{"bias": "all", "init_std_o": 0.0, "init_std_up": 0.0328, "warmup_steps": 200}
Each number is 128 + 24 x the weight over its row's rms, rounded and kept within 0 to 255. Layers, rows and columns count from 0. Numbers have three digits each. The size before them is the row's rms in percent of the matrix's.

# layer 9 attention value, 160x160, rms 0.201, rows 28-63, columns 80-159
098:162154104112120122115124131134146088126135127176050091124126101152132137161089071137167136127104147135149131140099071108098097139144175170099136123125151122097139107153158138086108124160113136136112180132121158143110145134107150109135125099
094:129129133133107100192140121112133113132112080158119174137124150131091113113093107115117141104150106126125122139135107160180114090108153107113124148132097135101108054128068137154088109110104102159139145102160144149135165132107144123122172114
088:086151104170159156115101109128149101081101102112173113059090155124117092144115120087140116131114116153143129127112110103116091129131145142161123117097153132124123122115119152120142147104145157163123099079114120130172177144153143080108166157
090:097152139114072130104141123137125107111134149154137131145152119090129090121122120137106135143102115138085121100125146123098105164122136101161140145154113121123152121114118112092151095111169157114054095161153143081129125142128094114157132152
097:170087166130133100151120155109138129129118096095153102169127094172138122126151131098101124129151157113154116137108139147133167132147100167120120119091117147124152152151134105167144130111094090138156118160156109138164157121137141136135128119
104:129124087137109167177113144130116146130098099146121170123121112081164116169154154094140136113091179096102122106168142131094119109157127121154179125162087132146113127139101121146122182121151128164148105162143150107151156138117112112137123145
096:062133151143111097106137080113121150159142149109121124126157174165095140150135065107150148120134153102143181176158165151096150105098143125148123117104138141164097133126118125116134096135106139153129171145091163143126144168120132136140139111
089:139176084116109102131082164111101120160137142118121123118128151108134118133118105109121165118134139133142186106094163167119135152118115139084176121109134118169119102126119129157133156166091128128183094153140144080131086103126120117107134109
092:146141138105118148098119125108165115110169155147103132116129138121139102138132077150185085098121135097104114107103142120126171158143139102122139122159110115150123152146177154150134122134121097108119105119092124159127102173116129130123158106
102:103131156102119124180161112116099095119151119153119110150106141121114149125148131177137154133104169130132158116123154088114084184131083138131111076123145126127132123116144143111106145137153099125148157134161141125118141068132131118092148099
097:144117085138108113149137133131135118133138138082091128118143186135146141126140150109126139137129162140120136092162097097106148165144145157106199106105130141150108136120131119107168119111138077160079129098144131142153097114160168147092110086
102:177128118121099151118129128178129110129107136129082133132084147127089106135129131131141099084105116108131156110138108136093103171107105124109113103157135165152160119163150144150094159126110146127171139087117123136113114139108094134139152123
100:099134126094094110138127141148138107131137126140126154116138134148124103137126103145138156109151114157102137090118129135098121159147144139159121161155097150156134146136110156120149126114181140138119141158142137116118102129137079137109143088
105:121167148128120147109156137155103165129108127139140118091162161113119167127145100110080120131141085140102131120112128152127130136153112150087128122137179120142097131179124139120140132099131114104130073116126115113159115083106146122118121107
098:116114111114135129121135114154121124142147096145129088131144142085098092176127142129102104166148095137131137135135120097135138122190131168149142142109153069183162089107094147108145128119154154183153106111153081098158156115117095136138120123
095:116107141108090114127144143127140193154129116146152170135135128145138128100102099142134113132139128120120125109055127117180120111113144093095070096128135160146102080173138093142109133125130102128133121157125116108122160175139113137112118141
092:080110109146099094109121169153158118110110127127145156135084110137145095134116140137131079130128139132165148086132110118153142112158122151150145132158107144120134134144097096116132132133159136117132115123113123138148123097171142157096133104
102:093077149147112126120125139150091156148118167109150071065127148143099144103137145162146142109116081109105135113092132144120140073124155132130140093124116134102153157117109182086147122131146139151109111118116105105106167094167122147083119138
102:130084135146109136102120107160074093140106153123139138196137159154115124146154092146135149145084100101146139134090149135136128098159098115162116088115061166144158135138113119126142142094121095129140124098107116119107147159137143160133077159
102:098175133118125106125147119134110111100139164119131123133109081161143157094084142089128131146094134113106111131118134149084135140112119157093133135167128116093122172086128170084109113107114113169148138084116094168151171090120122125152131111
100:134135156102095162165176153142111132129123123137191122148102120091094106103179134154125115144125142133112111143140133109149097087135133097136148149158105174155084162146115115106142103130136098110106133128173135140125125157181091163126144119
101:151165122184111087120110090137122135132043086163156103073107165081109141119149168144143109158130164106173111133132151112129114168118131132133137105136131100124103136153154153142132109090154120159141126125133120172139154149128180138148147149
094:099126145107116121130158167147130136162082138106141126135142142150063145086145139140118133137089130132133111101119115142147140124151116111116121126107146138072118131114104143160147100138110102090162146149147147165186114134144136102150116131
087:126128129133120126074133140125106136092126154143096137137155130146130139138099141131106129104156125116112118195107086117158131076120125115095163101139112135131162156090141177085131105083149102120165131156111127115116123202128114119111149118
105:139139140130127178120097109113097132127099149151130117094128153082118125173172119156116117158141116098154156117130141167155177135071090163107108105131120151084164135097138131113119146135119103155112130075166138094144112140137153130126121162
103:107148149154111108144108166124155123127121092117105155144133119132097116083157177124156089097137118158137132105077146136137078114121147113153123107116092154124118163131167127168093134103125118108133092128155132144140132121098195160075084115
094:145126155136059160124099103121107149090152123129116103167122154140124125123114166160107146115123109119122113128130134103117109118146094160182089146182081129107146086142117126110117136130135158121132120118147155148160099135129116149108146144
094:150101128128135105106121103150147110137154109069150107167116116102129109119099129142103190138142149132145116109139122097131104119098150149113155126148141157133157091136115140102124139167140112124130110130123111133131086126163152138162092088
100:137115089138142102111152121198107112125098087148140086170090132081103127144128158105112132101165160057122152100119136168114152147135126146138154138156154145119116106149138107110102094110181119151130123120163141075138180151130132150117137102
096:102085077078075194117181097107124122122122161110141167114126135134084143127074096155124125131106148140147114100159133130095135104094142163120130156140136097125119143137138157175129124116138128155186150119155123130134118087101108126113144126
101:131122114143147098148123133139161057183100136135078157138136059139124115085125114141137088116164107126096175109134176124121161116134153110103108110127137110090125121155153114135147120131125093112146108136137137139183130126186164132100121182
096:134154139146105139124131129172112129148138134066133160130110139149128144151117158133096158132128153132121141094167117102138161104091149106127080138137132145167162099131140111125119114138124169116145140106097112144171107111108136081106132194
099:139086138134114105159144150120123129092093168144121124142126103150153050092148110120135168088130144119134138151103133119073129154123119102113115138090162090130105142141165130099086132105124179143142138135131121132165112076167159130126092111
091:143095132137141148078107129099129089129114086124134138133104133147183149130166152133123139104107109114114090135096124135108134132109102144133171178163133125168133155104143122133142050121110131108159145142140111147099150133094102126117131140
092:139138113159182112150183107081125158111131127132151154114129142134115116124154132088171126149136102126131159109125116117151097093143177135141100110143147145138150093124072155118092140072117140114091094173164120143156134146112103163173170122
101:130119075100168123112162166181128107112128125108094150119105121146124120165101133135159155154137170142140134109108143102106102134116105151149131082124139128132120132113136160100128129175123126131118137101136071089150105109134141120109143131
# layer 9 attention output (transposed), 160x160, rms 0.18, rows 28-63, columns 80-159
097:094124146136139173136161141160120160157076114086176160157126129132112099107180185128097145122123101118139137120107176148143129120110068086191115130114132132166106143118088118172139125132129105151111100149127139103150118118125087127123089108
095:092143156135121137123115113128118150121119121137133111113161118124195122164149140144105132153125104155150082114146123096071135155160092127147116080160171116190160156120152108093159140142158159145120091133119120137160106145143141144140121131
084:156119132105118122168140127084130133170119121118095158165141142139153149115132153156100111089160151155153116140147136152162168133095115137102147111165151118130142136100124129148127087155118134117150111132128169143109073139113085176194077122
085:170086080145142115138104139158155142162143131114152146102161123146108152153155115138143135110123161119144132130163142147144141127145118172094107090110138140114142109148135113167150115110128098105141148101130134169154177121154115136095123119
099:097121132144128103138112106115147127120113105151117109126128165116118145122126132106161150134156143114125123115193087129122098146089139150147161103101107097123116107143120111134096088110171156156140162119133094164144087147083100142108136113
107:125161162157145129144149148163112106145127186117104107112173119139084116131133111176139131100108109123146101122100176147148126116132110191145126114119130106099113098110131110132110092138115121154173155128091149144115135103119157133097138133
092:157105120123142137106126146194086126107100116171092089117108127142141122103101154137116127157097098164125094132159116103126111146144090158127156120134120128098140115133194161103156123123107104090141137129100140130143081144132146153108141136
094:091103150135133115130159136103127104174127132147140177109123116122115167148128132125138100110113140114146083127119122119124132155104117153127129188125130141121121142117110129110166131130157128131141111141117140126073154112097160165151115119
094:120105110129128119178141129162147144132158127109096138116166108129150139132137110142098119130123160174119112171144147126139114146117151106106100122161171141089155121116098134104116147185122150147128136162136131131117152129161104152106111182
110:144159115126074130117163163129121146136150115092144107124132139173127138166091140105140103085136139135148130156149106157168150133136103106134147165097127130156128081130114076137073113113139096161097103117097116145095137142140116107120086150
104:173129143149137135120149136162125106139173127187158126154091139133104172143121144107123156133118107136152109161086137146136116120106144138095156147105079167103134121154152116151107151120150184123156131139144123138148148123109117095112166177
112:146117160156133158145120138129158165103141093154093083129100156135158160149111074122109160103119145147095117145108144131114162102143143121084111182097140135116157173145100150163120141160161137175133127117088124116119110105160144117091118159
096:141128157108154116148142140132097153162130116158182135120172113130175152090137108136111121117104107143168121121134153147176103131096118093122134134126125108117072147115104103141156111163102156104108093123137109135146102114131100117149137149
103:155100137106144116160130096086118146127116097129113113119095096158131141166121152173118147133123126153170121156102124110103134114145135116106147094133147132133149154160174104134125127114155094151110125156090151141111092158133104129166154143
103:111115107184129132116115108113110166109125132163124114117137151096141085104117106157135117098163144111179118118094126133153116116080130132129134134085121170114106145152090120122119140139183111136120141175100111142146095176119155133131128113
100:110137101121143151152138135127117127092140154144161161133138139135124164157146130151121151125115081111168122146162148091136146151156118190104143092121140127156138166135104092111129096150103161152107100110143138133169105150134096141139158114
100:135105124157173195095173143121158194168103114194172138141154163163157160101160145120151128131128115108105145159157133093112112158141153106146113146116146127135151096135156131138106151144138105140103168129114137125119086117140146097105130157
097:134149113132145108120145142112134113130097084135144119139112126121083115142157121118109131164142131133142139115131116090183155160144154114127115156150144119114100133100136100118092164135133065142102110160116161100131137138140121074142116154
111:114146125149114116125105126121130122111138082175143128123178132129129086142104152153090159071104141135194165112165134109119155157129118167110121113115144119133154156116121150135133114164160126135130118114124109115151122166117097096112132107
103:116103112102136165136130161092127098158144174161131064117122138114152131096097076107162122143127158166102147168136116127089151130128101136135130154128154147101120086148155122130101118095106148109142115110102121097081110118162128134125142151
108:127133102138178129155101135146154177181141146134122108147118140149138106125094154094134089115121136137187131119123178116125134151134134162151142136125146085127156098153114159159141100145150127153113140131110141130164157107107145114146132132
103:140155134106127135146138111119113128115177164120150146155149089085148144138098117112126135093128094128155153139107084112125165142115136094144128127105119137149107115132138090103138153162157128127123124151131119132148131095145134101091137086
097:135114122126134114135129159102111053087131158161121109140074122153117120159138138152145166151150141123156135148138178131124126103109098134150127130172147123169104129153086133119151108145103128158133142136101126108127128123136144153149114107
097:131109135130123144140158158121128124139113137116081121114123101108151095135111128130120166111106150138170149128115163124106133189096109161085058130148147108149060106137148119110113147151148118144104123063118114128129155185131123124152136125
108:127110106165130091117115098157144121094113088082122135131132099095121099131161140063198141122129130129107103097098084127175157142144132116106135120146161103141095151169122144151144104130165159100155117134075139089102149090145147127114167142
112:115126131146150129138144099124086113128147144095125137124085167136125121125099135131122094095112137118082135121146126133154163131157162110126134100103150096109170091090145098112186167136170146106118143145123116124088129115110077128121070152
104:147154102096115115150117123119126140129141113152126139092199110123111102120169137107165153104110171191098123096126151124095140127065151122100143098111135122117140110107114122139117138149116112138148106103131116136140120120147125153116106104
099:141119123099137157120161146139086128112117161111132129152161131118123145111158128084167117095125113146148093154125121120146128131107084088127102147119122087089145156118133146122126047138148131117135115130126125099131131111126098104106119115
100:120130123170132114090121137123142131165131126119103162091158131109150153109106101121133124113078123102138108144110132117123134111162141142130121139109140110145149139095113173060141135120122139126113164140090154131134149099120136119146121126
104:147126126108129122125107127182133127140128065137166132137143150128130115105110119177121138145109128128144104116127154163143130113140176140133140113133142136140120128138089120136116172176174135109139092142078079159130142122178146156140174146
108:152126113147122107126157114098105148102126114086122146129126165117122104150089071129116131163131161145139101125135129123082070109156100150127156126159151131130137162122113128121165108156102156104122112162141107142110126104110160121128157109
095:114155115117119112120110120146111141140140110142127169107188141167105122167157119119107177132107155132131130124164140149121072158099112115144142139122113125131142115165118115152112129090148108117112159132132127112086174106160131142112137103
101:140119126098164141173150098098158122137147099124115098115130115090119120158125128115170109144119071107099119162149125156129140110152165136152096112146110109145094156125159114157162109157094130091114110129094091148160127146110132141092127115
096:130101119128117129116155080139129160119103167155099147142159128126120117096099131118145085157141172123117171089139145154117137112117165096174121074110126134122128126132127107111112174130152129095125084074097162078109121115074105102129098121
101:091134145108122167113054120128154134092069140080128145144121120119126149137107122134091143136141130124177153167126147140115110151162141157121149126134122087116103146125172127160131068154131198143145128097109113092154123130157144116138120152
102:150136125073113141105133094128142069154147106105180095124124116118130114123109120149128116106124106108147132126142123130167129134123149153087131131133116121152126144137129131083119085092104113101143118148073133129100138091174164158112163126
# layer 9 attention query, 160x160, rms 0.181, rows 32-82, columns 80-159
133:147085132123119150092117113102154093163152148136082109142135112128154108146090138070117138093149147140116139112114130099124125138105118151137107146070128105112122120129135096096124101134126135086135125197088132145096116121097122119144147101
110:115184117146165115132105120140134156100144092106135123109144129192133139099138146141150152172123145096124156109120147151144097118125136136142111129136107129094150089142134153137096092115109172103088122156155131116150132091100105100118143113
125:144135153141139173157132140141133169132124127145092103137160143111118160127128158054103139129099127143104137116120149112159121125116122120151137157047137129156118080092099130103118126155140089145113135156140164134136107107110137127105144159
112:119139140108131107165150176127125162134132134162139150138167141141112108116127078113140122127084124141134117174156113122099121131116124088092131083179173129128115119103155163115126159134165129150152137135077146153168135133177125092122136106
097:157105147107118174121140165110117105118140110106171153154130132131124081120114134109135170140128162106105159152093120125097127127109102127106112117144119156125141153143152133149075182145148138144135124124118116127167169109164147109123115172
114:152170092133088068111107119133148101122140120117160155134116119117097125140137107156142122133153145105125126149116143140111144103118163114098120090146140179124116156150133154171123113144126127131122137195156104144073159126188145096134128112
118:126120151162143164127097145155176148127143142133138138166169133148152138127101134089162119134119143116114118117150137117085136140082116127125110156093151120135106125118133101126121091155082130150156165127080125096126148112121118146139113114
094:113132130116134113113091132109107132113147126134178090121139097103105148154142147073152136140151190124108120152167103145109172161124118119133142121158138091147088118109170140156144131160122116103096118070112139119154155106152127122168145116
116:084152130113112120110143143095151137128169139166178112102118151193120139128112139135127120121159127121144098156114092142127123141102148119146121152121134125112138090130121102115111085110153104132143132087125116150088153137104123154139157128
105:114112141137133175141099122122170151155099137145118097123107140157139139166129104115088123126136098134109160110070150107135117144142171122123076109122100125157108137111124099143114145114086095136118129143130102121130109130116129122135118149
098:155147147130115143125125107128107106136123124122135106139114162120108113131151131122163112091123085125119065151143144117142113115115100185117179126110149114099140099157102105132126087104154144113159154149118103124131147099118160100126105115
110:121166137171160146123125127139120110115139141138167144077144106110139091100142119152159125108111141155132144137125122154106148155094124132134146122166121136111142165179128108136087173111134143135165180141131131115150079095171135118136084145
108:153131144124129136124133139102139149139100127138163170142132112086110137109099138068128138167139139108158155124134100163066083127169093130093117150062138097100097102135130142133111086122106185172142096158113105119136094138117137093108156128
097:124131158148143160121108141131125144127100140152137122075141086092134109126133142141107138120132105118151138135098150123101111095134163153141139137097075153135142123126155111167151083128113161110111145118103094126119131125117135115101129140
109:136126111125148129163088161113128094095119095155151083106077117077141104134129122095155112108125094112106126097162096133147151137139181121125158113148124141138130143134139124108124133100163140144126129153151189099172118121141123163152105089
105:141157109129137135116126171121131101174096143130070109135172104167138117143126159124095135123117107115162155089139149124098131113119069083137140125103138123127123123116158170096102098120061110158129121106123148109175132123119157135108088133
103:126105130136097127107153129153117095120142158135104141140147107126150128109128124147132120103135167160119187135092127106092135124088138111116138109133148149133082127127105107086171179094134120112154147109184085078113135122103106099139089112
104:111101142098119137116140090150142125143167154113121128129087148142123140112118144125114097084129124108176155162129127085157154151073114146097138161109130116117091101085091123133106084137121090158122124161066078135124132165074130151101094120
108:156135153094136094108123195118082127078139114103184127151121137150124132143105142144114154147162128108131115128101180130116143103157105127126120128116150094135141181091150094134130110173108155139134107123117140108142146107169132119095117125
097:123144117114144117143114152106135175139146173121128175127121087095127137142138156133144132143127182130109140130129121137139103130111152077162112126176138107176083096127097113107092141162135094092126122168105121117148155083128107158134104146
103:190138127135121121145197115140131115093142147146136110128113104120146163156120153118175135111122141121101107118121107142109174149119164120165136115168161132154096132131166115095146150109122128147102136108142109094146091124149136168085128119
104:142146116151167140159131134147135141135161124163106100123113139128135155111091155123122133122164202146137113127106174114108106151108114180109135122068145106141111144134114114157111149163074120106172149139123149114126124117141157083125137115
105:140139102129129136108142154168120118154149078148107085139182131142131134142086175115137144102100139123094119144146135135116140131110111111121137115126135154079134146118101180145112120086127150117143136142149110112098149097097094110083113118
110:119088164099153134101113163156145112124121171109133131144145104171145139150161105113108160111117099121154150135112151132191122122113126138130082127119140161147097149125125159141122114118093120105085150111104125114072125138162128140139152132
103:156137109170141152154132105125112140210123160174117110149127152123091111087166142104102140118104110102168130173107156105141138094126143104168071153121110097118114141142123117158100117131151159130136165132121117120102135128144145098077118121
110:135141146185091129147133150128135142132124128125128080183132092096097096095087100137171150193152134140105146147081136154107128120134129105132141131135100132123099139117120120122101140139127126132103128074117139127170115123134132128146134155
114:110149101120094124164112121081140126154128159112153123182095107126138150118096095105132112110132155117144140135093132098098099133189093157153124144114115148138111118140122163125119110107142175095146143106139107111161132128129135137117114132
116:118158124125150087109153127129129144107120138075127179150125119112118130140135079145132093134155142129085146155140099161117132122171101090131142149151107080155159144132151119109143124125157139132109108123152124108150150094101131145189094126
109:139109117126111137156144160123085087126128144110145110163120133129165146092138135155146055099114101170142089177131138124125114105142162095139145116155111143111157127136124145118177099114143154098157111110112123158159093114105143137145134097
111:131127064084123099152165099140127153143169099142135102129124161154155129125152125053170142118126154151151127138126112138157129138121135134077134127109090169140137132179122093168136086107139125135152069149082122116123137097164142143106117161
104:096113152144127129125130084152140146149136114113134119167140168155142133135089187145093160153156144114142123143114122153117096139186159122127115136107089172150088136122110090184140179126122077121129147101092128137071123112157109199155150134
108:101138139157130107147104166110132131120080117122135100103078131135132091093146143085098141162133103144123116092109152135107151099135130132155153129162144143084144145140115113102159142131159154150130142125119142110095121085132138121151132103
084:121130151138142096122143121053113139103109110114109113156147108142107162166118122112123178128155147145084139139121142098162116128134128135139148137137092112159136115083141113123151153115148124129073167110116106165148143123142147141148102128
096:136118181081142154152125127116106144124151142141110147127102115114147177149159149139116113175156111141124074128124160121114097147117125157122160169170159153129141117093167131129122134152145155069184107097096139176075138102107116137124158147
092:150138136176119127107105120125122102121138134090134135111100127119138106139145122185141150129184113125135097126118114122132140110123130091138127130149120063144176145150093117138136134154158148146105135124121153097082163133157144086165107133
091:119113148101085121078119153199108130134133101116171132122122104105123136077107163147164170157120098160153130200180124144116122109159139104099138103130127179121123121136124132120111085114140141162128151132157097114144139146130182137090119121
096:077110169093120161090094140093103085169143106136169148133106129118101125164110108111107166096150138110162114152122129118150093135149120133144156103140111136158127137131165106128084095159122148072134151140090123161110124134115108122149169145
086:129114138169160054089123110136135142151118114127130129098093147143092124137144137111097090119113125140116103127142142135152116134154130101111134165130100091119151145090107105092156147114127110118120117121173167096169167121156096100097106108
094:122117152140164157105134096090097131090119127120167128099156153141154147131166116170100101110095073073110103163136128138175141115103096128126133156144158107103142127100161126158123118100106125112121129131157171127109124163174126135094136116
098:106101094135117086116139081106121149149101129134152126132129139178127142105159121097136137127152139144135143095126121130111121131092134160142163115152142078166155107191125117077154161118144138095150105098172122142128139113091089109160137087
077:108139099143123118180144159115158110165143131135128107174127176151139130134112140100125098154161136127149106150130114098096082084113131139149126174099096154140140128136116121171117104097122133117109120093133147106136103140117125132134132087
101:132095114104124146130136160145118124127116133148160117102091124083129085165130132113192123156105127134143129130106161115104077142139147129117135127112176185119151128150096098086104141123107147116145157136132086112122116116119129108133155150
092:183156160139115110104137131097111123086080114113160141118130112179152122112136132178151139124138118122141107133104152189141128122139121163166168118117120156105070139115076112155129112124143099144114147102128154130128090109127131154126142115
102:091133175139159136140089127098140077102142156098129150171171109086127153174151125134084169115126096117145084108155132117124159144135145137157143122097157081125107131134088148094144112163106118140126144160105142115124140125117109160153109091
086:170112126123138128152119153126092171130106117124146134115110099132135151101139104150123115127103079092138085143133132107127124142121163091125138101091090122164100115150164105120157175120098068152117109097131140139161081119149110129133156129
085:130136155091112103106133176122142154127125077141165148128096132108098092158125149092122141136169171121106132120140107147102107090132129128097120143153143132109113102113169106188155114133139148145116110123116101099113171143141105094114098132
091:140132182148104161132117094114126122112114138100074072114139119162195141161119128142119146117148094152128125100121169141118136144147123122133133110107140098123135103130093106149130113142122137151138126110084142136109085132149161116131124154
085:132192119089108122149158132113147150106105121133100120158116152081084134157074113110173121146118095126097111176140110165148143121099145105109143131150139143122102134146130143146151138156142118132149136119146119141137137164183152105109115122
086:129095153112121136113125166147116145140073106152145118084127143117155092110109111123177148141097086123144114123130132136180118081097097149166133101121174135120158140114130130101140124104159099126145111119117131135134114138140097131114147099
091:115145155108109118130122158120162119133065188156116167149126083098099124100195114131104132160135124125095146185091134146138184094120144104134124117148142120116109103090152087157088117099133122125105115140142107138188137163104145119155130126
089:117125185091154127148129118129107073184126148140130121100120140144106124114141085130078156156118133095141108136094119138134151120101128108125114148126163134115147122115109164109160104091154102093089157137111053151112147121119119108127181154
# layer 9 attention key, 160x160, rms 0.172, rows 32-81, columns 80-159
108:115124140098153109094101118111125114131151160121124127148109110150132131122109141113120169137157136118170144091142128154101131107127134076109137149095143079126158143129134147121164127097155104130134107160084121128117118107139101099177122127
108:135181129128128113151107137083137172115158129130124133126161125189096127128149127108127130144115164075092117118119137168137128118146148086160138108185134140112199110127128145161116133111131160091141143123166156131136127096142104051111120134
101:117144115118118190164140122135091177067120155127085095151153141089116150094114095085099114177132107086106135099138184100157133099144112109133120136120123123110150138108150138147154137125160123154102142087150161123140119153092149157127118133
108:112135151118093107117113180086128167144124129106107118113157094128098112159117120119102144108121126147169110143106142092093109151129077126105124116148137114115098116091108112122134140113143120158127183117068141126140137123108110148133147162
101:089095151089133101126121136091117130121098099079128121144125093138152122124079104138175141143162125119152128118092108185097139095095119159116122140128153143161120163131133137124118117155113127167086110113140139108136171154159167110125136162
107:154132147149098132170120151116130121086133132104101117116135107101083136159138137121117166144130140096109137160099176117117125100126151114095106124095142106155104135154126074115137118189140134143113109158121088127107133136123138103111106146
103:135127153128163118090128155111124140146168142155107128156157149113104124148086121138173159131100186107136150133110137138058151126120138120136116127112121107141126105095099098108114123147106124093121152139104119148116179101091124165114108084
103:163100154102170115105103145122137144117128143088157139117118091124117156143108145090146133106115163154082119143131133125119104164125125121139101133098098097154155163155131115147112151150099104171092112127088143127137128093100114184126138120
109:088197140097104064123147141110126127121172103130133127094086144150111090144076171114173130135158142105149134146121105128161124135104147135147109148099104164099135093136199101149123111128138142132105115124149087144113132110107105151138110118
107:106091084094126155144098117133155110143135080155144060140124157133157107132128117146108144140152109090127162139161146066145120106150146125141136144099113151147127075130127094112126101138085091135140137161119089151159110139126144119148115152
109:099168106101161156106122121137128132158140157096160144108136140122155107155119110130133114114114135139091097166099179138115135117084066119099104145128172174109151126147122133138116116103141149133146119148141133154086122115146114151083091092
108:113167129203109166135128142135167115114108111115138100117136089114117106065113147132137182100104115186143160097117127126134146129107132120138114110132141119145136145190108114134115153118133092146132180147124107131116133124109120151091120120
111:127159108116106114138120134111145144141132126125126108147129098074125133135110093159113122123135078175129116085089131159096087095149092129141135136125144125111141118098158081131112064135106159107170118105136102147105099158128115119097194158
100:135165148086157157142142101154139135122095118092169144101125096099163141179102094174107120122156109082137174096096119167103105154173130159145119134120077145111152138141139153142127121102106109146101146124115144094133138125109123102122104106
105:137134097150175159189135147094119114105112139104110115128100110139126128122096131112139134089130095147106108074174136122140116123108139118082106114118105143137119150150113123077123140113123106125171148140102187136134105116091088148125128081
099:152143148137126113123137148135145115176135140110145108126164120120106129165140164100121122140106157156091140100180126107150131099169092176137150162145125088123136095101151153149129089095110126107124138122131169137110147115186119142135102139
110:119103130138085161135158179151124063155122174091120129134102092112147150146118111141158112082101138143119162100102145111154136130110145137112136105091143126158085145133126111120129195094154124128113165121143125120143114098129100116143085161
100:140129112110125130112174114150145091106137165077127121115124156117118144192126164115148121082121129118149117115139114137160092107093155148111148138132137106125122125114158097134095134138093096171115138165117108162126131147115149146136151108
101:142140150133106132134058147136132082129133123119110151129162159107083111129143167141118161151148106072130137116122144142112117109155142103148119164150117137146145193140142143131121114169137173098130124110147135142123137127114122105154139115
101:103155168168174147120088122137118185149140156105148170142164096128111134100135107113133132154127118136121170135114126169115101114124167110137124100139067120156070103101147117105123111102194118172155125142090124119145121099139096132152128165
105:119126143133162161171155088139149119120150182147126102105128119126158189136145136072173128132101149141151141098142115100117154148114097113139138124133132096140104133150113105161120121141090130164132143111153102101145110185127112142091135115
105:130159142195184135129155144143107136093132100159113097112107137119115145110129155150117151137119166096120131093103165125087187159133157189125119126105111156133104141147087125177125163102119133144154131123114121146089121129135119074119114132
101:135176155112139164101156123179127104126151100128092142132159148144154108131157145122144150145153128114083093130134121131125125116134136072129131155131155161135158134171107152141090137080118102152143147151156136121152143115080121122111162123
103:080102156129151107094144154157189115117128133092111113128167134132154139103115095108135172140123122130171158188090129154149122099145177143149126132100145150133089150135130127153115109117105160101130117141130116135088150122134138153130120107
099:143127102116110123119098097127098118156138146179089141146109101167149114174127119098138147133133087159133123127087180104141156118145149136129101145086143150112105124107112155144109101114129180156095147146114097155119115142114172117101129139
109:156120144117097121162117133161132145127146147137159117128095148083116119066080144146167111158119102137075148140116113110098146120148111139137167128112100124100096131120130124131135099129132109099140151136143163120130133139098148092158133166
108:133159080130109137112121090089131086128133167106143160145093138097144133106155147107083151139144144128158202147135103133112123115133139171145122153142127139135144116142122128111118147090135153143121187144150139114127165113145135113094096146
117:123146170118133134119131108090156135088132147130151160142110138103146112162130125197152078109141144126103159099131094163104101146138093127146181165130156106180140144123100146116150135124154134083156126138110109153181164109110145133144094139
102:118130109154154137156110147113093129159099145109108137132132169120087121113153151073118121116137085138096118117125134122115093139100106175136127143123131145136120171164138155122136131114109184143170078135126145125108111100122124186118117136
111:150133143105095124158157093186111146162170089107110096130107115114130144145112126098138106122142089101153107117159119160159160139131106109092142137115121132170135104143104102155114117121147160155167088094089109162146175115120135141092140164
108:128125105139137129116129055160113099141155111134131150107135152147139098125106134130135137176153184079123102110115165097109111140132171099121150166094116152131109123142091078146121151128112141116128141134083108096080114173154148141125113132
110:134133202163120129157151119086123115161091157113146160125123109125122109109112095103141095135173113118098111127094096125116159077140137144150162125151144151126153155135111115074157103145167108133149144169115104142134076115105151097154121100
087:089071096154141136107189107109113098153121163129103148110154133123155139132169083146159134162087102121107154110154161168105144169119132128146117136143078137144135144091108114111114116111132132107112129134101147102135131118116185099130132176
094:119125129106120143101121154148122130100119100160135132141104110081154136168151206117088117132116156150109129089111134127122147115126159114112129133155157139117114126068165146140132096165118149086169121104103159199116129122068139114118097109
087:110121131126157138187157102093124165186119137102157107099097137101098112185082087123128138122116118154150121142122121098140121137159123104130119088151167102120146137075114131131155100179134153141107136162128165129123109142149185123157113122
087:176144109108117142125165138114141122148141131124149147162106086112118119082152168093144122098106088134117104166126128100171083137099133100110109137136118112114080185142134082156116095135141138115150133128135107083142153102116134152123106155
092:120090123058112130106138145117148148148114106172165131140150139109128111137151155124089137128130165133154140144120144160132113128117116132143114090168106142139108136107143123099087099144107150066147104186126142153130149093138139122140146141
089:123099160162134118107100125126146122120115150152121130090122121123141113136134125114147095128149134120168104052147122128109121154135144145153120118089088103100153141157106115098155160129088085151168143119118188110114176153142111126122125121
089:144104121148104093105118124082160165082131116123148144167127134127148105134140116149129121161118145104135124126128109147151161093182174160127128144121098121123088086134117138140091133116133154083102180154141146085122122142135104127073120143
098:159130135115168122113098128093125068118133151087139126110131146159158118119173136126110154146150121124090141088083110157155143137131116166120138114161146069120171094149100121123134116102129168116147125135147130144156153115131115129092110096
085:117126127091123123135117140143094112113095136124164105140127167143118082142115100127137065142116148148100106143157123116121133096155070148132170120136122131167148161165109151159090140109091173101112121103160120128130151093140105122160122153
097:137125134149123180091154163151099128158113117136105119146136147115116110153147147134132092109130143160147095093111127128116097136124132136129132111117130125132102110101115137130162100142113110158137101144149153118129105138092066132148161097
089:131148146157068145170147135109094130109131166099151135111153108155130153101154121146112152138106133132126074112119136117141206133137126109170127135136153120168136132132083100111123160134170135123122159132120096129114116158109137128117178125
098:112100111103177080122087125094082160127130168126130162135169116116080127121116150132110156154121117116116120129090164132123148138151122122139094083109149125132131143116100129154135127134130108127164132154120130138157151174103103155166120104
090:141116162145167126170147142158174165116120132124099092127149143129141154148113182138136148146115110127114147150142133105147136139080160147104124130145061068106106142100158137092173142111165124134110124149133155151133120141180103154161136098
085:131132127162065126148131081144142140133104128117104154110140114135110108131084121144117140112126112181079153122158146188131155165108116149117126144139182141140131095123140127126147124153121136112112113094132153149149113108121098112122107129
092:128109115154174134108096104111122150142121053108138119151121098144104156126088151093084127134142141132101139121151192113133126130144130140092152150155130080119183139133074170139144092120127135118152152107131114117120145101155132121141141078
084:157200102142106114146147113176133134164149083114138151140103103102124143158116150125181134123114139141100140170119096165156099113126130116107136123171084142164125149152121139128139108121113089162172095126162120115157094149175100114165108132
087:143123099155142160126155119124147112099124142138103127121151127088087117082181149116172124166137131129158099149109119166123150084173099135092128103120090125122101132127125111169153113107094120137102071136125128101126087109152118131111142103
088:149124106133105130116141170129142130105093154126162109118072122108148123151172096129091127111150113085117152130113125145114138097145154099138157160144141128137153115161099124105093122108135135123084132109113100118145125161126102099173167140